Each number is 128 + 24 x the weight over the matrix's rms, rounded and kept within 0 to 255. Layers, rows and columns count from 0.

# layer 3 MLP up, 1280x320, rms 0.11, rows 1040-1082, columns 240-319
[[203 146 127 152 124 140 130 103 167 104 136 119 124 155 141 146 153 121  95 124 135 101 133 121 133 113 118 138 152 143 124 127 133 128 117 126 134 153  71 103 129 120 158 133 112 143 105 107 106 126 150 107 155 133 146 131 131 131 114  64 126 126 141 121  90 153 107 121 160 141 114 133 169 136 140 147 110  87 106 148]
 [134 135 129 118 132 173 138 131 116 170 128  97 138 140 118 148 132  87 137 117 124  77 128 141 141 138 132 162 140 107 103 112 112 131 125 164 138 103 134 108 129 135 100 128 120 128 150 107 120 135 118  97 124 109 122 140 107 125 117 148 111 154 118  87  80 137  94  99 105  93 102 114 110 115 137 124  96  92 153 181]
 [114 153  96  96 152 119  93 122 113 142 169  95 111 154 129 137 117 188 123 116 132 123 148  87 130 117 142 105 164 134 154 154 115 133 154 100 106 109  76 144 154 140 127 140 149 147  96 116 149 132 132 141 136 113 155 119  95 104 147 126 128 141 126 126 120 117 125 138 111 100 132 136 130 157  95 138 122 146 110 131]
 [105 118 124 147 147 136 124 129 134 161 134  91 119 103 135 128 110 135 175 113 116 152 137 126 141 131 116 141 156 167 127 166 127 163 137 142 164 136 103  89 155  95  99 126  92 188 166 131 130 163 153 143 153 183 154 111 113  87 101 135  83 117 108 109 131 121  86 148  95  83 112 125 158 135 161  81 137 154 135 111]
 [156 150 117 131 127 111 144 135 108 120 156 113 116 112 126 163 124 116  76 145 144 105  94 159 144 145 103 124 123 164 138 123 130 111 108 151 130 108 149 136 110 157 134 122 119 160 108 106  86  92 127 118 163 108 153 136 153 143 149 150 134 182 142 124 159  86 164 133 138 141 123 135 165 114 124  95 140 130 150 161]
 [140 132 111 111 134 102 139 126 115 130 122 122 103  90  93 146  88  99  95 110  70 148 172 128 119  98 105 143  83 124 167 116 102 109 108 157 133 152 115 120 138 121  98 119 129 144 136 141 122 142 146 149 101 124 111 142 106 112 149 131 146 115 162 126 167 134  97 182 117 159 147 118  82 152 129 119 148 144 144  86]
 [135 123 144 125 140  99 101 120 148 142 111 141 123 111  85 113 138 124 113 111 137 204 144 178 163 113  98 132 120 135 102  99 162 130 113 144  97 111 138 154 150 106  91 107 123 128 148 138 127 141  83 143 112 129 120  76 104 144 118 117 131 140 116 136  98  94 166 124 137  71 111  98 112 137 153 119 146 139 126 113]
 [197 147 143 116 124  91  71 123 151 128 132 138 138  80 178  99 129 101 101  90 136  86 114 167 123  88 108 115 146 131  93 121  92 151 117 113 116 123 148 140 105 155 102 114 123 130 123 143 144 100 167 109  99 133 146 112 136 116  85  97 152 169 131 188 124 156 146 137 120 139 160 120  81 101 150 168 158 137  87 121]
 [ 94 137  95 113 111 167  95 127 158 132 124 137 123 133 152 122 129 116 106  79 134 163 185 159 109 120 178 123 144 132 113 100 123 159 138 136  96 110 107 168 164 119 131 202 145 106 126  95 157 145 148 108 128 128 113 120 116 134 118 180 129 155 163 150 120 127 138 131 137  90 127 128 159 105 131 184 163 123 209  89]
 [111 123 136 144  97 109  90 148  59 113 177  94 145 141 171 119 106 177 136 140 141 128 156 118  98 128 127 148 161 124 106 144 111 125 158 103 106 108 135 115 135 133 157 109 125 120 131 101 128 121 149 149 173 113 167  91 133 135 132 114 101 142 146 147  95 171 154 141 136 128 128 119 120 126 113 128 117 122 111 141]
 [140 116  85 116 171 124 140 105 144 181 128 107 172 135 160 131 134 182 159 171 159  98 123 141 108 126 137  81  94 140 114 120 142 139  60 189 121 125 141 149 132 147 134 116 104 120 118 108  99  67 109 127 115 114 101 165 144 111  96  64 180 156 114 173 133 136 128  87 139 146 165 163 143 105 131 136 121 150 151 137]
 [107  98 137 159 177 128 145  81 112 174 156  93  73 141 126 106 119 126  77  95 148 139 123 125 111 114 154 116 122 161 167 148 165 136 113 155  96  74 106 118 163 110 135 105 136 127 146 121 129 122 130 143 135 136 159 139 121 154 171  90 176 135 168 133 136 104 143 134 155 110 141 142 103 155 107 148 132 109 166 137]
 [134 128 142 118 130 127 140 132 131 135 146 132 115 121  96 148 130 131 116 113 119 152 116 136 146 165  78 145  95  86 152 165 141 121  89  85 152  98  87 125 133 158 144 115 118 109 148 113 150 164 172  97 107 130  99 117 148 125 140 147 128 114 124 115 153 103 125 125 144 155 154 130 134 138 112 113 149  99 143 143]
 [113 166 153 110 156 115  75  92 152 107 141 125 105 149 151 126  89 135 139 141 117 158 109 148 111 187  80 139 116 100 162  99 133 140 103 109 114 124  99 145 162 130 141 123  97 117 161 109 131 147 101 148 117  90 153 128 116 112 157 154 172 120 145 108 106 110 146 134 137 167 144 157 126 147 167 120 110 118  82  98]
 [138 141 153 133 183 140  96 124 115 100 162 137 156 124 165  90 201 105  91 121 173 149  78 102 139  76  82 112 144 143 136 113  72  93 125 135 139 168 127 139 115 155 105 138  99 180 131 208 131 128 131 102 113 118 132 128  79 105 144 130 136 112 146 142 109 142 173  74 176 136 131 149  97 165 103 114 131 151 132 159]
 [112 152 130 108 130 165 117 148  92 114  98 168 129 121 139 159 122 103 130 132 150 115  93 120 106 141 133 103 112 122 109 130 145 113 147 183 127 166 102 155 110 103 133 122 144 167 144 119 110 113 109 118 122 114 128 111 126 116 116 124  88 114 118 108 125 186 131  75 117 150 153 168 130 141 107 123 124 134 155  93]
 [116 148 137 137 180 158 144  82 136 127 122 153 114 152 117 164  99  69 146 131 107 149 113 144 117  95 177 102 150 158  95 117 116  70 161 117 138 131 134 152 141 141 145 147 145 123 124 104 129  91 129 115  67 123 109 129 158 143 122 120 100 112 165 131  95 105 153 103 126 136 120 130 134 124  90 146 149  95 153  63]
 [139  84 146 140 157 103 113 130 119 151 136 141  95 155 150 119 166 145 116 153 187 132 121 112 133 120 126 147 121 117 187 119 144 127 145 120 176 120 123 149 140 134 153  91 146 152 106 168 172 118 147 143 117  79 124 145 127 133 130 129 135 123 159 129 114 152 158 111 126 164 197 136 132 112 106 101 146 135 115 117]
 [128 152  49 167 180 142 117 123 122 148 139 180 147 120 104 108 113 129 130  73 156 219 116 107 139 143 178 127 118 106 127  92 113 128  84 183 101 133 108 143 128 102 143  96 119 143 171 114 116 148 123 125 158  85 110  93 124  91 172 136 136 111 109  90 104 104  96 142 134 104 146 141 142 166 144 114 105 162  94 146]
 [ 96 166 163 116 122 100 105 163 157 105 133 151 111 116 162 133  91 115 159 128 113  76 144 131 106 124 137 107 134 123  96 128 136 141 137 133 124 109 110 123 113 205 117 144 168 114  79  94 130 125 114 139 101 138 102 115 129 146 153 102 119 132 137 141 149 159 119  94  82 103 145 142 140 152 140 114 152 136 114 118]
 [141  78 135  98 130 126 103 129 126 143 134 114 102 149 118 167 144 188 136 168 141  93 110 138 144 110 173  91 153 129 128 143 148 150  98 130 134 129 129 135 135 132 177 156 150 106  99 129  98 139  93 114 139 139 119 130  96 116 154 173 132 119 147 186 139  91 185 171 152 116 128 149 102  96 138 113 115 111 117 107]
 [121 127 128 179 116 136 109 142 129 140 150 110 129 140 121 109 100 120 149 118 128 150 175 148 127 153  99 110 139 112 107 143 117 104 171 159 114 101 181 177 133 143 153 106 158 128 140 116 137 100 134 102 111 113 128 120 141 103 104 167 142 105 148 121  80 157 124  90 128 102 120 154 125  95 151 125 105 143 118 131]
 [122 121  85 159 136 138  91 124 124 126 117 140  72 126 161 142  97 130 137 115  85  90 101 137 145 151 149 139  87 118 156 134 114 137 149 144  91 157 152 130 122  93 105  90  99 145  60 154 122 150 103 139 157 143 102 115 104 121 122  85 149 197 158  95 121 117 134 123 111 131 110 145 146 177 107 166  90 155 104 147]
 [130 133 109 158 119 140 134 152 167 130  97 144 126 136 115 188 142 101 135 117 118 105 109  94  99 133 138 107 123  96 161  76 114 119 150 130  95 156  96  93 101 174 130 138 152 139 102 116 156 122 126 119 144 152 110  96 153 113 104  88 103 129 105 158 163 142  81 159 116 128 118 125 113 105 151 108 116 106 126 148]
 [147 156 154 162 113 104 107 144 104 136 109 142 138 108 153 163 125 156 138 113 160 133 108 126 117 166 157 137 154 126 107 130 131 121 207 134 132 114 123 142 139 125 137 105 125 179 106 108  81 132  93  99 131 133  99 146  87 138 129 152 188  95 111 134 157 111 178 120 131 139 127 168 149 135 175 149  88 133 149 116]
 [115 162 148 115 113 142 147 116 142 124 136 103 126 215 138 130 154 130 113 145 174 130 132 117 125  99 127 105 162 115 148 132 102 135 137  98 161 130 123 146 135 103 120 136 121 171 173 109 139 149 178 123 123  93 113 122 103 105 101 117 149 115 105 144 141 136 167 134 126 128 145 101 111 157 118 127 133 134 128  97]
 [116 116 122  95 105 137 142 123 132 163 116 106 116 145 130 112 157 109 160 101 114  96  93  52 146 142 109 132 173 105 159 131  70 155 140 117 151  63  95 126 118 159 149 126 137 113 116 137 126 113 113  90 147 183 136  80 114  98 147 125 118 152 131 134 134 131 108 126 158 103 109 111 138  95 148 123 132 145 124 125]
 [173 164 130  93  56 145 111 126 122 123  96 119 128 157 110 104 167 116 153 156 107 135 133 103  85 160 109 128 103 114 116 138 119 145 159 121 109 148 151 116  66  92 132 131 113 153  89 147 116 119 192  72 125 142  86 123 103  79 129 144 118 179 121 151  99  88 150  80 205 143 147 111 108 141 129 143 109  68 130 110]
 [141  78 146 117 135 127 117 159 131 167 148 162 141 127 138  93 101 127 181 145 121 129 129 106 151 136 160 120 136 129 121 132 122 144  89 129 125  95 154 121 137 121 111 126 137 101  86 100 120 160  86  96 120 135 129 124 155 149 105 131 101 140  79 131 152 142 106 135 156 132 154 125 102 137 140  92 149 145 128 111]
 [105 148  85 153 114 105 130 155  76 119 163 144  95 112 120 136 187 131  93 137 133 180 159  80 118 134  99 170  97 119 144 109 138 163 103 128 118 101 123 118 143 153 145 109  93 174 152 130 127 126 150 101 150 127 139 166 129  93 181 132 136 180 116 134 129 156 129 143 130 115 121  95 141  92 114 169 124 126 140 137]
 [108 162 164  94 122 199 110 140  93 142 155 158  98 137 139 104 110 144 134 107 141 128  76 121 168 142 139 130 123 132 126 136 155 137 129 186 129 176 126  98 151 117 108 161  83 156 151 127 140 119 181 146 140 114 137 139 136 128 156 126  83 130 131 128 122 104 104 101 144 105 102 114 118 127 137 105 121 110 113 151]
 [ 99 120 117 131 159 140 122 143  98 127 106  94 109 104  71  96 148 179 122 133 124 108  89 143 122 141 146 168 154 148  88 109  98 156 111 131 146 114 133 133 183 109 100 151 172 125  97 124 125 156 137 145 135 173 130 121  67 141 116 166 206 155 132 135 108 145 134 132 125 116 159 127 128 121 124 117 136 146  70 104]
 [122 147 118 134 111 107 143 135 108 145 138  89 148 110 153 144 151 155 174 132 139 175 119 102 123  76 105 106 131 114 108 102 114 107 112 152 123 143 123 130 156 110 123 168 161 108 167 142 119 122  94 130 158 148 136 118 149 103 114 136  91 127 111 143 157 156 132 125 135 138 105 167 140  92 127 102 107 154 162 139]
 [126 141 113 124 112 146 127 123 127 146 144 136 123 150 102 168 110 156 154 139 113 131 132 163 143 126 146 133 122 137 109 105 146 107 123 124 135 132 148 132 104 144  69  77 121 166 160 129 184 148 134 105 111  74 116 110 164 143 125 108 155 133 156 137 130 124 120 127 165 144  98 138 146  99 167 107 130  75 164 132]
 [132 139 112 161 127 125 113 114 126 159 141 103 134 147 138 122 152 149 137 121 139 133 115 166 134 125 110 123  90 130 122 151  90 150 134 135 116  72 126  98 123  99 162 149 147 146 147 137 152 113 114 169 122 139 155  80 133 102 133 140 110 165  89 134 150 109 102 121 118 123 194 124 168 109 132 119 131 144 124 143]
 [156 149 125 163  98 161  97 127 122 115 171  97 128 145  75  89 101 139 129 130 119 125  96 134 128 157 154 163 123 142  62 142  72  87 125 153 125 168 100 118 151 114 135  96 119 153 112 161 125 117 175 167 101 166 108  91 108 111 112 112 108 141  87  78 123 109 165 118 100 119 158 105 141 141 131  74 109  89 119 143]
 [116 123 177 143 124 139 102 150 130 113 193 126 109 146 115  92 156  88 115 106 109 134 116  86 126 135 142 137 126 119 137 162  93  68 152 140 154 167 102 124 133 106 155 129 125 124 113 149 131 153  78 129 121 173 140 187 131 131 127 124 114 142 136 140 160 150 154 142 130 107 144 121 159 117 104 118 123  89 147 157]
 [ 88 119 142 159 132 127  91 137 136 152 147 105 167 119 118 125 146 121 116 129  94 111 138 155 112 135 126 147 118 181 120  94 132 171 131 145 140 142 152 133 149 112 136 139 161 122 148 116 167 128 116 124 106 116 148 150  92 147 159 134 122 102 146 138 135  56 120 165 157 134 135 137 131 129 125 103 122 112 120 122]
 [176 141 137 128 139 123 144 116 126 127 142 108 114 160 132 152  84 122 129 137 128 121 102 136  86 135 175 116 193 114 170 143  94 131 160 150 121  75 171 114 121 147 114 118 127 205 115 117 108  83 157 132 118  78 116 110 112 141  99 138 117 137 142  76 160 171 117  99 105 136 132 131 108 146 147 143  99 135  86 129]
 [134 106 118 130 122 104 134 147 161 139 129 134 181  97 101 155 126  91 151  99  91 107 138 129 138 184 142 140 134 138 101 128 135  71 162 122  84 157 148 139 167 145  93 187 129 114 140 124 157 136  84 154 117 132 138 130 136 140 109 123 133 122 125 111 124 129 119 133 107 146 133 141 119  90 123  96 136 135 102 106]
 [139 161 103 113 132 118 126 156  87 119 149 103 115 142 118 117 181 119 117 123 130 127  87 115 123 107 122  94 131 138 142 126  85 137 135 135 145 167 170 122 148 130 144 159 136 148 140  92 110 143 125 155 111 149 127 111  70 151 153 120 108  94 157 117 148 130 111 162 149 102 145  98 133 136 138 158 160 142 116 100]
 [ 96 146 172 113 157 115 105 106 129 111 124 134 152 142 138 160 159 139 144 117  93 123 160 159  81 178 122 159 128 154 129 109 126 117 108 134 105 109 128 119 132 179 130 119 115  62 104 104 108 117 145 106 134 150 118 134 117 109 119 132 124 114  96  90 120 106 177 101 186 107 110 127  83 103  84 140 136 144 100  97]
 [131 126 101 123  91 188 130 118 158 129 145 144 167 127 147 168 135 125 134 168 124  90 128 108 124 135 153 117 122 110 173  97 127 149 158 101 144 151 157 105 160  64 105 160 132 117 104 139 142 116 149 116 145 150 129 111  87 133 131  45 112 113 161 129 158 105 116 112 125 172 104 134 105 138 126 110 147 146 135 140]]
# layer 3 MLP down (transposed), 1280x320, rms 0.106, rows 1040-1081, columns 240-319
[[129  88 131 126 139 122  81 108  83 140 130 118 157 125  96 141 108 140  85 147 113 159 150 147 128 137 112  76 107  91 127 128 114 142 141 120 133  83 135 154 141 121 107 101 122 119 138 145 146 115  96 142 100 141  97 131 113 134 100 124 137 107 172  95 130 129 134 136 103  99 148  85  86 137 134 106 132 134 107 125]
 [112 119 163 163 133 128 100 120 136 120 129 143 112 106 169 130 113 169 112 120 104 121 118 114 120 127 129  86 140 110 116 146 140 156 147 132 147 108  99 111 152 156 126  77 113 105 140 130 177 101 113 115 131 135 157 133  99 134 148 180 120 121 137 139 147 110 133 164  88 120 130 146 151 101 111 150 128 110 115 161]
 [136 127 141 138  95 113 105 124 159 125  94 155 131 138 131 130 125  43 147 174 135 167 116 190 120 115  88 141  99 131 152 105 148 113 102 150 142 145 185 118 119 168 145 102 135 116 124  93 112 133 121 136 109 121 142 115 112 118 123 120 111  94 110 126 154 123 126 129 120 136 145  86 129 112 138 106 166 152  96 153]
 [117 146 148 134 146 121 110 141 133 116 108 133 152 173 123 143 110 108 114 140 116  87 151 112 151 118  88 146 130  83 113 139 140 114 124 120 115 114 134 145 101 124 154 140 169 101  99 111 134 137 121 108  97 134 144 191 161 153 113 144 175 160 134 144 123 123 163 138 130 157 164 130 121 114 118 141 137 134 111 132]
 [115 116 148 122 165 134 153 151 139 138  93 170 137 141 136 112 109 151 168 131 168 143 134 145 128 147 161 128 144  84 138 108 132 146 129 146 103 167 115 124 152  96 117 137 152 108 109 131 150 167 144 159  75 169 152 112 101 133 147 118 136 106 126 160  54 171 119  77 141 172 141 130  79 151 123 160  99 130  86 137]
 [138 121 101  90 107 116 153  97  76 155 117  90 123 140 139 135 133 135  93 155 140 129 111 166 150 129 183 115 160 139 140 125 118 164 152 120 111 127 104 139 114 173 145 147 168 160 127 164 129 127 152 142 147 133  91 146 120 124 119 136 126 156 121 105 136 153 129  96 135 139 134  68 140 101 180 115 121 152 145 115]
 [111 148 132 166 143 119 126 151 140 144 129 118  89 106 107 122 145 169 123 137 134 182 117 111 129 150  73 110 117 147 159 182 119  90 109  84 141 143 111 177 106 122 106 101 153 168 125 117 137 144 140 121 136 135 113 150 126 141 146 115 142 137 133 128 134 126 116 138 147 121 147  99 123  99 102 136 163 137 137 141]
 [ 97 125 153 117  98 150 135  87 116 136  93 123 127 144 114 132 136 177 136 118 187 143 123  99 110 172 198 126 142 106  97 119 125 196 115  92 157 130  97 137 177 114 157 142 123 114  94 127 119 145 120 151 126 163 132 139 109 138 102 108 127 135 150 136 124 120 112 116  96  98 123 125 110 180 129 159 141 120 112 134]
 [106 126 112 112 120  96 133 128 116  91 131 132 112 141 158 138  88 115 130 131 168 152 145 127  91 142 158 132 163  87 123 116 143 125  71 125 109 160 132 160  91 138 107 118  98 158 128  76 120 144 107 104 108 131 135  78 125 106 102 137 178  72 105 114 202 159 152 137 120 138 136 162 167 143  99  92 107  93 146 140]
 [150 155 110 129 124 100 125 136 150 107 164 147 171 106 147 111 116 133 122 128 133  79 113 122 100 142 130 143  96  85  91 104 119 126  90 118 130 122 154 156 124 130 162 118  92 127 140  91 121 120 156 135 142 123 135 150 158 161 113 166 132 105 156 154  83 108 131 147 143 111 121 131 170 136 101 124 147 115  82 150]
 [103 159 123  85 140 153 126 118 161 131 140 137 157 164 128 115 116 138 113 116 105 130 153 117 113 166 111 163 139 136 168 155 109 130 158 131 139 118 148 125 125 123 100 161 123 138  65 130 113  76 116 159 163 130 129 111 172 141 152 117 189 176 116 163 118 128  74 136 127 120  81 147 129 104  69 149 129 154 123  91]
 [128 170 137 112 102 130 149 151 140 131  88 150 159 139 113 153 135 152 144 125 143 122 178 134 124 110 137 103 119 111 110 164 136 134 124 113 107 164 126 118 126 115 125 107 105  92 142 158 147 126  95  88 139 144 101 114 153 126  95 139 171 161 131 155 134 144 119 109 138 132 135 127 151 122 104 142 129 124 111 165]
 [113 130 133 168 158 133 153 132 111 144 132 104 120 120 144 106 131 100 119 139 124 103 155 124 105 106 146 137  86 147 125 115 108 109 168 112 118 122 146 132 146  98 144 155 142 130 120 101 147 131 110 128 147 108 181 124 106 106 115 147 106 160 133 105 126 116 124 107  86 117 100 121  95 138 135 156 128 129 100 102]
 [154 128 119 113  88  93 181  85 173 109 147 120 175 124 103 114 148 152  66 125 111 116 111 117  95 171 125 116 125 106 147 118 137 179 124  80 145  98 100  67 142  82 111 138 125 118 144 159 110 136 112 164 139 111 158 134 101  79 186 151 162 119 130  98 145  71 109 150 139 153 135 128 143 127 112 126 107 109 108 189]
 [103 163 158 120 129 145 161 140 139 129 189 108 116 127 163 109 172 178  99 140 190 157  76 136 129 129  99 149 136 105 171 160  80 128 116 146 129 149 166 124 140  83 125 175 121 116 141 146 166 168 121 121 150 160 125 117 147 111 118  88 155 103 125 139  60  81  95  58 154 137 119  62 166 115 116 178 179 129 100 152]
 [157  90 122 150 103 121 118 127 120 112 117 126 184 133 118  99 111 125 130 143 144 160 160  95 169 137 112 117 171 119 147 112 125 100 109 123 111 119 116 102 137 129 118 125 107  94  98 129 203 128 111 123 164 140 142 126 168 105 145  84 121 121 144  93 140 126  92 147 133 139  94 127 144 138 124 113  96 127 109  99]
 [137 109 149 120  93 142  88  84  87 119 135 147 162 100 114 168 138 154 105 129  88 114 138  90 123 146 158  99 157 141 148 148 110 150 122  99 152 127 107 132 141 140 140 130 116 149 141 150 133 140  94 120 121 166 122 163 140 133 124 153 132 155 117  95 179 142 134 108 139 103 137 137 130 126 179 109 109 150 140 108]
 [124 131 111 125 101 146 168 134 133  98 135 124 168 112  99 122 114 137 125 107 107 124 122 125  99 124 119  98 165 137 107 140 107 148 121 107 131 128 103 143 121 123 122 137 143  97 179 125 111 108 129 144 150 171 109  92 132 104 119 140 112 130 133 109 107 116  85 120 149 113 110 141 143 108 141 147 118 180 157 129]
 [128 127 127 101  92 125 163 106 101 122 123 165 137 114 146 128  97 149 151 132  72  86  71 170 134 143 136 113  87 109 108 113 110 121 117 115 137 147 157 132 122 158 129 130 144 112 140 120 152 124 116 166 109 172 132 123 132 167 127 158 142 132 154 115 165 161 169 106 109 160 129  92 119 111 135 149  94 149 131 116]
 [126 175  97 125 126 112 136 112 128 139 135 125 132 114 125 106 155 114 140  78 153 133 111 102 146 165 155 113 112 111 126 107 103 124 126 128 108 165  99 122 148 119  83 122 114 121 171 164 117 102  80 131 156 144 109 133 125 131 145  99  93 137 122 108 124 110 126 153 151 140 135 154 140 103 127 119 159 173 149  77]
 [ 93 153 112 131 109 159 181 152 121  99 108 141 144 170 116 100 138  96 128 132 136 129 161 148 131 102 123 129 136 167 128 122 106 136 140 152 138 134 133 164 118 131 125 151 113 181 135 159 145 110 164 142 106 127 118 136 144 102 121 132  94 158  94  90 134 146  95  81 135 149  89 112 111 165  95 158 150 127 113 157]
 [153 133 154 154 152 157 138 128 191 107 121  99 100  81 176 115 130 139 105 135 155 125  99 147 139  98 121 155 106  77 147 144 122  84  91 122 109 146 102 141 143 153 121 113  75 113 167 122 143 159 152 188 135 117 153 137  85 166 139 134 165 145 117 158  87 133 146 140 128 114 120 104 156 126 135 149 166 149 128 119]
 [126  85 161 152  79 140 121 153 170 119 108 116 138 116 119 103 126 128 164 128 110 117 125 138 102 130 117 142 150 118 141 102 158 100 244 140 172 120 102 156 117 172 147 151  97 129 101 161 123 155 201 125 168 120 186 154 141 182 123 133  90 146 106 140 123 136 118 107 145 138 136  85 112 154 135 152 139 138  97 123]
 [114  99 124 161 130 133 122 145 128 133 135 119 125 115 141 107  91 157 102 140 164 153 153 132 124 103  90 174 108 157  90 182  84 110 131 171 152 141 133 148 153 120  90  95  95 108 126 124 128 122 122 122 112 159 164 123 121 141 145 124 115 129 150 114  96 124  92 105  90 121 147 137 153 125 104 134 174 160 106 105]
 [163 114 122 163 122 113  90  84 128 121 134 140 143 104 147  99  71  63 171 141 123 145 120 122 115 131 122 153 155 118  98 134 106 143 138 143 163 150 135 111 174 126 126 117 132 147 175 169 133 137 146 168  59 128 154 169 110 185 117  77 129 118 147  73 129 135 121 148 113 108 110  85 115  84 126 158 142 112 136 113]
 [163 149 115 113 151 143 148 110 101 109  99 108 156 171 114 151 170 154 139 143 109 133 136  71  76 122 141 120 139 106 146 135 162 113 104  99 130 105 165 170  61 139 124 126  87  92 148 144 102 161 151 128 123 104  99 143  67 118 154 104 139 145 142  79 135 162 153 157 144 110 120 135 137 149 128 104 105 133 126 121]
 [114 131 165 122 108 126 118 155 143 150 130 140  88 115 127 122 122 138 139 120  69 104 115 118 161 168 160 166 140 103 140 131 131 183 179  77 134 118 139 132 137 131 145 111 153  79 144  94 118 111 106  38  93 115 113 158  69 134 138 139 163 136 134 106  87 148 162 109  94 173  96 135 161 119 132 123 144 142 107 158]
 [118 163  98 125 159 105 147 137 103 161 107 125 108 142 132  80 142  81 160  96  87 121 152 122  94 129 151 134 179 180 164  95 130 107 147 116 114 136  91  87  66 106 130 169 117 121 136 130 118 114 110 151 122 126 122 146  84  95 144 157 121 186 143 113 115 184 151 131 166 125 143 160 135 130 121 129 123 123 111 147]
 [138 147 127 176 139 104 158 111 175 131 116 129 131  89 141 153 128 142  83 163 127 119 160 149  96 138 121 129  82 106 125 138 133 149  99  88  99 134 151 127 157 146 175 137 160  88 107 121 117 115 141 170 111 136 144 120 149 112 146 115 164 100 173 130 147 117 142 139 135 100 109 152 119 145  87 124 128 111 130 131]
 [116  85  92  98 127  92 148 113  84 113 137 156  88 134 156 103 139 127 152 118 157 181 114 137 135 152 145 125 133 131 123 133 125 145  97 112 103  90 108 118 143  97 114  92 164  89 137 140 125 108  70 145 108 125  95 129 160 174  93 127 144 146 115 135 156 139 103 158 168 143 114 124 131 121 152 117 116 119 117  97]
 [149 164 125 169 139 141 138 110 154 161 108 152 139 143 105 129 124 140 113 138 132 113 137 101 166 174  93  93 129 156 151 142 102  82 106 126 115 156 110 152 128 131 136 154 121 135 116 104  91 130 158 149 119 137 121 137 138 119 197 150 121 136 143 138 107 142 100 111 161 101  99 127 117 114  96 158 101 184 107 116]
 [116 144 155 127 119 105 118  96 141 112 138 156 190 158  81  84 135 135 148 145 129 142 102  90 132 134 127 166 123 132 146 111 154  80  91 117 127 166 156 135 119 148 151  93 122 130 144 163 172 132 179  98 118 137 144 132 139 118 148 122 126 180 135 147 141 104 123 165  91 117 121 168 176 165  90 126 107  82 170 159]
 [ 86 131 113 157 108 125 123 105 103 119 132 125 140 111 105 138 110 144 132 153 116 113 121 139 134 104 120 140 114 128 167 122 211 116 153  99 156 153 152 127 142  92 127 128 141 156 142 140 149 150 138 128 134 102 176 108 112 107 117 120 158 140 128 154 160 121 134 118  92 145 121 116 133 126 142 133  98  85 127 146]
 [121 128  87 131 116  88 102 126 153 144 153  95 141 158 117 154 111 151 157 127 131 113 118 108  91 103 142 148 121 165 134 139 104 162 136  91 168 154 115 114 143 120 120 146 129 138  96 120 123 104 163  86 145 158 173 140  89 131 162 221  92 179 134 134 147 124 140 162 100 118 128 139 109 154 145 123 159 142 162 139]
 [115 136 158 139 108 137 112 147 127 106 106 137 113 111 147 150 111 142 115 121 122 122 132  84 137 129 122 107 108 120 125 107 156 113 119 139 128 178 120 146  80 132  85 127  95 117 132 113 107 117 160  88 132 149  74 155 115 135 108 121 126 108 136 137  96 125 103  88 126 131  90 141 120 178  98 129 134  97  98 124]
 [125 145 149 101 142 139 148 109 122 133 162 122 120 120 128 125 124 160 136 141 119 136 137 107 162 134 112 105 103 128 147 152 146 124 136 122 120 120 132  78 132 131 113 120 104 107 121 121  87 139 133 146 147 106 114 174 154 171 139 185 122  76 126 129 157 103  85 143 135 150 111 158 166 126  98 106 150 134 154 123]
 [131 150  72 138 116 116 155 102 149 116 102 125  93 133 128 137 129 155  95 168 129 116 115 145 135 125 132 109 119 115 121 117 104 136 129 126 166 141 167 105 110 141 109  81 104 113 150 137 135 129 128 112 136 112 110 105 130 133 135 138 140 104 143 165 130 117 139 129 134 121 129 224 135 121 124 138  74 132 120 128]
 [171 140 114 107 141 118 174 124 144 138 147 140 139 119 151 108  99 110 123 136 160 159 112 118  98 101 109 117 123  82 138 120 153 107 124 108 135 131 117 166  96 125 118 134 136 137 119 126 118 113 152 129 146 143 135 156 144 147 105 123 124 147 116 134 149 121 139 169 152 121 165 148 127 109 146 140  72 112 113 159]
 [114 132 103 163  87 134 131 129  89 138 135 177 157 103 122 149 147  89 136  96  97 115 106  98 148 115 131 115 137 181 137 158 109 163 115 126 103 148 150  97  97  75 139 131 142 113 125 107 147 117 137  94 126 110 136 150 110 137 140 131 125 128 144 120 166 140 140 159 124 162 169 119 126 100 164 141 105 164  74 151]
 [154 153  93 129 131 113 136 106 127 116 152 113 106 160 170  95 140 118 159 132 128 158 149 133  88 163 125 167 125  72 129 103 123 152 114 129 147 155 123 123 142 109  87 125  97 130 153 143 164 150 149 135 133 136 115 146 156 148 137 104 103  81 127 108 107 135 129 114 119 129 136 152 148 148  98 153 136 106 124 101]
 [136  91 137 103 120 156 126 139 133 128 155  86 154 131 115  98 133 155 102 150 145 143 117 121 125 109 129 173 165 115 119 112 127 116 110 125 140 121 108 132 112 142 173 114 155 125 157  99 144 118 135 125 131  75 126  84 110 140  94  91 106  84 123  86 107 129 131 175  97 145 104  85  74 105 134 155 124  73 155 118]
 [131 137 101 111 130  59 139 115 180  64 115 114 143 167 115 126 109 118 128 103 168  62 127 105 106  98 114 126  97 114 125 181 129 118 125 122 175 120 111 103 127  84 122 132  50 126 111 140 176 140 178 140 132  92  88 132 147 106 149 109 133 144  98 134 140 153 117 103 119 145 162 165 134 119 121  60 107 110 154 181]]